config = dict(
    n_layer=12,
    d_model=768,
    activation='relu',
    norm='layernorm',
    norm_place='pre',
    init='normal',
    init_std_qkv=0.0153,
    grad_clip=0.5,
    warmup_steps=200,
    schedule='wsd',
    decay_fraction=0.734,
    final_lr_fraction=0.1,
    seq_len=1024,
    doc_mask=True,
)
Each number is 128 + 24 x the weight over its row's rms, rounded and kept within 0 to 255. Layers, rows and columns count from 0. The size above them is the row's rms in percent of the matrix's.

# layer 3 attention key, 128x768, rms 0.0316, rows 42-48, columns 576-639
size [105 106  99 102 112 104 104]
[[161 130 105 129 122 156  96 127 107 156 119  94 146 147  93 131 100  96 143 123  96 156 111 152 125 142 131 144 159 134 157 116 139  98 139 182 167 194 104 144 129 154 128 120 124 125 111 132 169 101 104 145 102  90  99 112 123 143 123 165  95 106 109 135]
 [137 128 122 142 138  99 109 127 141 108 181 141 128 137 120 113 117 155 115 159  92 164 124 139  91 139 118 136 124 120  97 107  82 110 141 104 131 161 156  99 168 119 117 115  77 112 145 152  83 142 148 116 102 117 130 131 156 149  85 136 148  91 139 129]
 [121  95 122 139 154 116 134  94 145 112 141 142 146 125 187 163 114 169 125 104 119 145 148 111  89 177 162 113 126 129 158 125 121 151 155 126 106 143 140 179 137 141 138 158 138 147  98 135 115 140 102 126 152 153 131 124 109 104 110 134 136 151 124 133]
 [ 90 140 133 113  89 120 116 128 113  85  93 123  99 114 126 123 103  98 123  99 124 138 120 137 135  77 142  71 122  87  73 109 131 131 100 140 107  83 151 137 121 117 116 100 108 166 139 152  67  91 101 155 126 193 121 104 135 165 134 171 124 162 144 119]
 [133 133 129 102 113 126 168 118 135 173 128  90 156 117 126 111 160 126 152 129 124 163 118 190 119 140 102 108 123  92 142 140 140 138 117 169 131 129 109 134 117 149 148 120 117 153 127 169 106 134 117 135 154  72 132 141 111 136 126 105 147 138  98  79]
 [170 107 135  95 146 154 124 132 123  88 106 103 138 149  81 134 133 140 132 124 115 104  85 114  70 107 121  89 139  95 127 139 116 113 154 116 115 106 133 161 105 165 158 113 162 124  98 134 132 105 105  97 186 152 123 102 123 117 125 172 151 142 130 157]
 [136 125 133 106 176 113 111 136 137  93  83 125  88 131 124 140 125 131 119 112 116 120 129 135 126  93 166 126 123 114 135 122 124 107 117 138 118  93 164 133 145 162 112 146 128 115 129  78 141 122 128 118 174 149  93 120 143 129  91 119 178 166  90  97]]
# layer 3 attention query, 768x768, rms 0.0328, rows 43-49,171-177,299-305,427-433,555-561,683-689, columns 576-639
size [117 116 113 117 105 113 118  96  94 102 105 100  99 104 111 106 113 110 117 106 101 116  96 104  94 105  97  93  92  94  90  97  93 100  99  93  99  90  98  96  93  90]
[[150 162  67 170 131 129 125 137 107 108 133  99  99 135  85 142  83 154 107 151 127 107 102 115 105 137  85 150 131 137 137 133 123 156  89 110 142  85 170 120 140 158 109  89 158 127 165 128  83  89 151 176 138 136 132  96 124  97 113  97 141 115 107 184]
 [120 131 125 110 124  92 128 118 128 154 105 137  95 172 149  97 100 153 118 127 158 134 137 125 119 106 147 106 123 130 159 118 114 160 151 154 180 135 112 148 106 112  77 107 141 126 165 131  75 125  97 129 147 111 152 128 167 103  91 108 135 116 137 127]
 [133 124 108 117 141 126  85 107 134  93 133 126 117 170 100 125 122 119 109 144 180 148 118 124  97 150 149 126 159 125 190 104 115 144 148 138 111 138 117 157 113  99 117 122 128  73 153 107  98 125 152 146 110  88 142 106 118 119 114 133 136 128 144 156]
 [116 131 120 109 132 123 124 135 113 120 128 119 106 106 134 158 112 171 149 139 142 107 150 132 130 139  92 150 128 137 101 149 126 109 153 180 149 140  73 163 142 141 128 142 122 118  89 147 174  94 124 110 104 125 165 127 125 107 122 121 158 118 154  87]
 [134  75 107  98 169 100 137 140 115 123 133 131 120 125 148 111 114 175  63 149 149 112 137 103 175 128 158 114 113 149 104 126 127 120 135 126 123 133 177 118 129 129 119 115 139 155 155 131 124 133 154 125 144  93 144 133 166 120 144  89 126 146 122 113]
 [139 101 173 117 129  99 162 133 181 108 136 131 158 106 141 115 100 131 137  99 106 107 122 146 105 136 113 148 120  93 132 155 123 103 144 119 102 114 139 116 148  90  93  79 131 146  99 128 178 140 131 147 121 143  91 132 118 136 124 122 131 129 130  87]
 [128 159 154 118  93  84 117 142 111 154  98 146 111 188 139 124 141  76 151 136 127 134 114 132 108 132 119 118  91 113  80  97 136 149  75 121 165 104 166 133  90 103 123 158 163 120 105  98 125 112 139 131 202 161 121 142 146 102 105 174 124 167 116 177]
 [141 109 151 151 102 126 105 139 138 138 150 168 153 113 122 107 127 163 121  91 141 103 122 138 129  95 103 124 119 166 137 114 139 153 103 131 121 121 135 104 105 120 110 168 165 132 150 176 167 124 139 109 144  92 139 169 110 121 167 139 120 104 133 134]
 [109 154 137 106 100 123  87 124 159  87 113 129 100 116 158 135 168 133 110 127 135 123 121 127 125 163 138 109 146 135 110 126 169  95 107 125 108 147  93  93 140 159 111  77 133 142 152 140 117 143 119  78 122 108 156 117 137 132 171 151 149 121 136  94]
 [141  88 119 141 134 123 140 120  92 119 129 134 148  85 150 105 115  89 148 130 127  91 142  96  97 110 177 155 112 140 149 131  98 100 188 146 144 138 126 155 121 108 105 121 141 135 104 106 138 148 112 110 122  93 140 149 143 144 121 105 127  92 112 150]
 [109 104 102 136 191 156  76 148  91 110 124 132 174 136 162 134 120 113 124 158 145 138 202 100 117 139 125 123 159 164 177 132 112 133 177 105  96 102 178 132 138  81 129 136 125 115 113 175 131 150 153 144 133 138 118 170 132 149 135 117 126 132 121  90]
 [116 104 131 160 116 125 137 135 210 128 112 140 106 132 149 155 112  96 123 153 124 125 111 147 150 130 105 105 160 150 146 134 186 156 121  96  85 137 140 109 173 114 110 136 120 133 100 159 138 140 100  91  96  66 131 156 105 102 174 142 129 118 147 127]
 [141 136 155 146 128 167 170 177 115 126 110 141 138 137 140 128 154  99 115 108 127 143 138 138 141 162 166 134 129 146 164 106 154 123 178 126 109 123 123 126 124 165  83 157 159 108 158 128 135 150 139 151 104  94 122 141 141 177 121 129 106 117 132 103]
 [128 111 107 152 160 117 177 107 115 114 127  99 162 114 130 163 137 141 118 119 139 125 166 158 135 132 129 112 109 136 147 102 122 116 126 100 167 142 168 147 156 130 178  93 109 121 142 193 155 119 137  86 163 116 151  95 122 136 160 134 141 110 120 136]
 [170 133 120 109  99 113 122 147 118 164 141 119 101 141 129 116 143 157 131 131 125 145 146 124 114 138 128  96 127 129 134 153 124  95 127 154 134 114 141  96 139 127 140 117 119 125 159 114  62 106 145 142 105  79 124  79  99 177 128 106 122 115 146 178]
 [139 113 119 112 127 130  88 146 135 139 112 125 175 168 151 120 151 143 122 143 142 132 122 137 140  96 130 150 157  97 111 137 128 112 192 119 136  95 108 139 100 139 171 134 139 124 129  96 163 138 130  97 111 119 172 126  83 125 135 167 142  98 122  90]
 [137 172 127 131 167 115 156 135 163 118 116 112 135 133 136 122 139 138 121  99 119 137 157 106 119 122 125 144 165  98 123 169 146 115 135 132 144 108 129 104 126 147 116 121 155 162 129 199  71 115 126 134 145 132  94 108 107 101 123 105  87 174  87 165]
 [122 151 132 152 105 131 113 157 112 112 111 163 137 134  68 153 110 137 117 116  95 106 136 172 149 121 124 100 137 117 107 118 110 104 142 101 149 147 134 175 135 138 138  96 141 122  99 177 163 110  96 125 119 143  82 132 178 129 129 140 163 132 128 101]
 [124  94 146 133 149 126 150 146 114 145 151 146  97 119 132 132 122 155 109 106 148  95 122 140 141  90 101 134  98 136 130 145 103 130 117 102 140 158 103 140 179 129 144 102 126 157 154 120 118 125 124  94 109 147  93 134 148  57 167 148 123  83 167 129]
 [103 109 135 108 165 157  83 106 167  88  96 139 143 128  85 136 103 134 152 134 123  90 131 105 149 152 123  97 118 134 152 132 110 153  96  76 151 166 130 142 169 156 129 106 119 138  98 127 152 138 157 107 119 152 152 177  93 151 143 113 137 114 149  92]
 [142 114 123 122 121 144 172 144  96 151 118 102  96 117 157 144  77 117  98 161 144 159 130  89 123 112  88 139 147 156 124 139 104 109 161  90 161 106  94 153  96  69 123 113  82 135 165 123 104 159 105 115 175  65 156 100 121 152 111 123 131 160 133 113]
 [107  97 146 145 114  84 136 132  90 134 135 133 119 130 127 126 107 119 144 138 141 154 112 128 150 123 105 149 134  86 129 155  84 112 144 136 134 111 109  95 104 115 108 149 142 150 151 139 104 148 123 138 164 107 111 127  78 129 107 125 114  84 118  95]
 [ 82 135 119 100  79 115 137 144 100 145 154 112 124 136 113  93 151 166 124 152 116 123 170 109 137  56 139  98 158 127 109 116 134 102 103 124 138 149 128  81 105 120 148 120 141 117 166 147 137 142 139 115 174 129 109  90 127 135  96 120  97 127 145 120]
 [ 98 135 143 144 150 137 127 139 116 140 115 117 113  98 154 142 132 146 129 146 156 122 111 137 125 131 131 163  92 123 132 156  83 135 132 124 140 103 120 112 130 131  95 153 147 124  78 134  77 146 131 162  70 193 142 120 106  93 130 144 168  72 112 163]
 [143 149 126 125 160  80 151  96  97 152  99 118 151 140 143  71 129 159 125 139 110 113 100 137 141 197 160 153 108 135 167 112 154 134  91 132 104 175 120 120 125 106 132 119  50 137 144 104 118 120 152 107 123 136 131 103 122 149 112  99 130 117 138 133]
 [130 113 169 110 108 120 138 116 123  93 133 167 111 161 159 150 156 103  99 108  88 116  98  73 101 115 129 152 105 142 153 142 104  72 150 115 115 134 184 148 134 142  93 151 153  87  87 118 146 142 111  88  67 138 138 114 105 152 138 118 118 138  91 121]
 [132  89 134 137 101  96 144 114  67 110  92 118 145 149 162 110 167 170 162 148 156 100 122 122 117 135 113 161 134 131 173 152 116 125 122 102 173  75 110 105 151 121 103 159 134 112  99 127 129 138 128 144 110  91 176 127 113 134 136 125 137  86  95 167]
 [127 116 121 125 113 115  87 129 141 132  90 139 109 129 127 118  89 192 175 107 105 131 144 134 142 125 136 136 117 136 101 101  89 123 117 138 164 143 103 114 157 138 101 132 141 115 108 162  86 128 121 138 119 143 141 132 134  98 106 150 102 137 135  78]
 [102 125 143 156 114 115 107 158 137 167 119  95 118 133 155 119 134 121 139 176 169 108 143 108 146 136  92 140 167 156 107 126 116 129 156 143 143 137 125 106 107 108 137 132 172 167 143 142 120  92 105  82 124  94 169 146 129 113 111 151  80 124 158 119]
 [107 146 173 146 131 126 122 109  98 115 169 133 126 125 111 136 116 136 146 153 145 100 141 135 120 125 118 122 143 120 139  52  97 127 111 126 144 104 142 145 101 128 117 114 110 125  91 110 154 167 122  90 154 136 180  88  97 100  99 153 125  54 170 120]
 [148 110 152 104 143 117 107 144 114 150 124 163 176  83  82 119 149 138  97 121 148 138 142 162 132 156 100 137 120 146 102 174 121  69 137 137 148 107 142 166 114 152 176 109  88 163 116 133 178 118 118 160 107 124 104 116 100 192 121 145 127  68 139 124]
 [150 114 149  83 102 127 100 138 133  88  69 127 100  97 115 136 148 115 157 133  83 114 142 100 119 137 142 111 140 164 133 153 140 103 145 139 160 140 113 122 129 129  99 120 121 141 133 160 140 160 117  81 105 126 110 119 117 124 125 172 127 165 132 159]
 [117 133 129 133 118 133 151 116 102 127 104 129 144 122 128 121 141 133 134 112 157 120 171 122 112 149 106 102  94 142 129 148 140 149 140 124 157 109 138 126 160 116 100  98 130 135 132 134 144 108 122 110 130 139 173 150 117 110 125 105 133 170 109 125]
 [133 103 116 127 117 148 119 153  84 132 130 157 166 148 135 161  77  84 113 115 121  70 104 153 135 149 123 141  90 126 127 111 131 106 108 131 124 141 184  99 102 145 127 120 145  92 103 120 123 159 146 127 157 120 154 135 163 141 158  56 147 146 168 157]
 [105 141 108 152  87  98 191 119 149 134 143 180  94 130 130 131 116 177 153 121  95 129 132 166 134 142 144 129 128 129 163 109 126  93 145 148 176  84 140 160 126 117 113 134 117  99 158 164 165  95 140  93 173 135 158 123 113 141 113 103 144 143 156  99]
 [111 117  83 113 145 143 137 138 108 133 155 119 118 136 144 114 145 176 128 187 131 122 100  99 165  90  96  88 124 125  98 156 167 123 127 123 109  96 148  91  97  81 104 190 171 179 162 131  62 142  93 113 134 109 130 107 117 156 135 155 149 108 142 150]
 [149 158 124 141 135  72 125 127 136 122 122 119 151 120 126 116  97 134 107 144 128 146 123 124 122 104 117 145 120 125 136 114 120 131 116 159  83 116  77 109 134 102 120 165 120  96 128 100 136 135 108 149 104 122  96 148 111 101 148 173 136 129 113 102]
 [126  87 110 146 133  82 143 142 141 150 124 100 163 146  82 121 104  79 116 138 173 138 148 167 106 141 159 143  78 128 120  88 136 135 117  84 110 113 142 131 117 118 119 139 124 133  90 154 173 123 148 131  66 130 118 118 123 125  81 136 106 126 138  97]
 [102 149 154 137  93 105 159 171 127 130 151 121 152 135 156 126 147  69 166 149 120 145 140 123 151 114 116 118 108  89 110  88 107 165 127  84 132 113  93 126 131 128 124 155 139 137 149 174  86 115 167 166 175 143 105 148 150  75 113 134 123 111 128 140]
 [163 169  97 171 131  99 126 187 122  97 127 111 131 112 145  75 130 173 139 140 110 163  79 104 165 118 142 131 151 126  98 142 113 107 122 130 121 112 161 107  97 187  93 149 110 143 105 134 115 135 134 138 156 135 137 140 120  97 115 152 121 103 162 167]
 [120 122 105 122 141 107 130 106 153 137 131 121 119 106 129  76 146  97 114 118 184 135 117 171 134 160 117 104 120  97  93 147 122 128 122 115 149 151 153 111 109 135 101 130 155 149 124 136 164 124 170  95 133 111 145 128 131 138 114 116 138 111 128 110]
 [151 142 128  95 172 105  91 149 115 101 120 115  94 155 101  86 126 112 163 129 135 145 130  90 122 105 124 152 133  95 165  68 127 149 101 150 145 140 160 114 110 139 121 114  54 120 131 116 143 103 140 173 142  97 144  88 121 111 104 133 113 121 148 118]]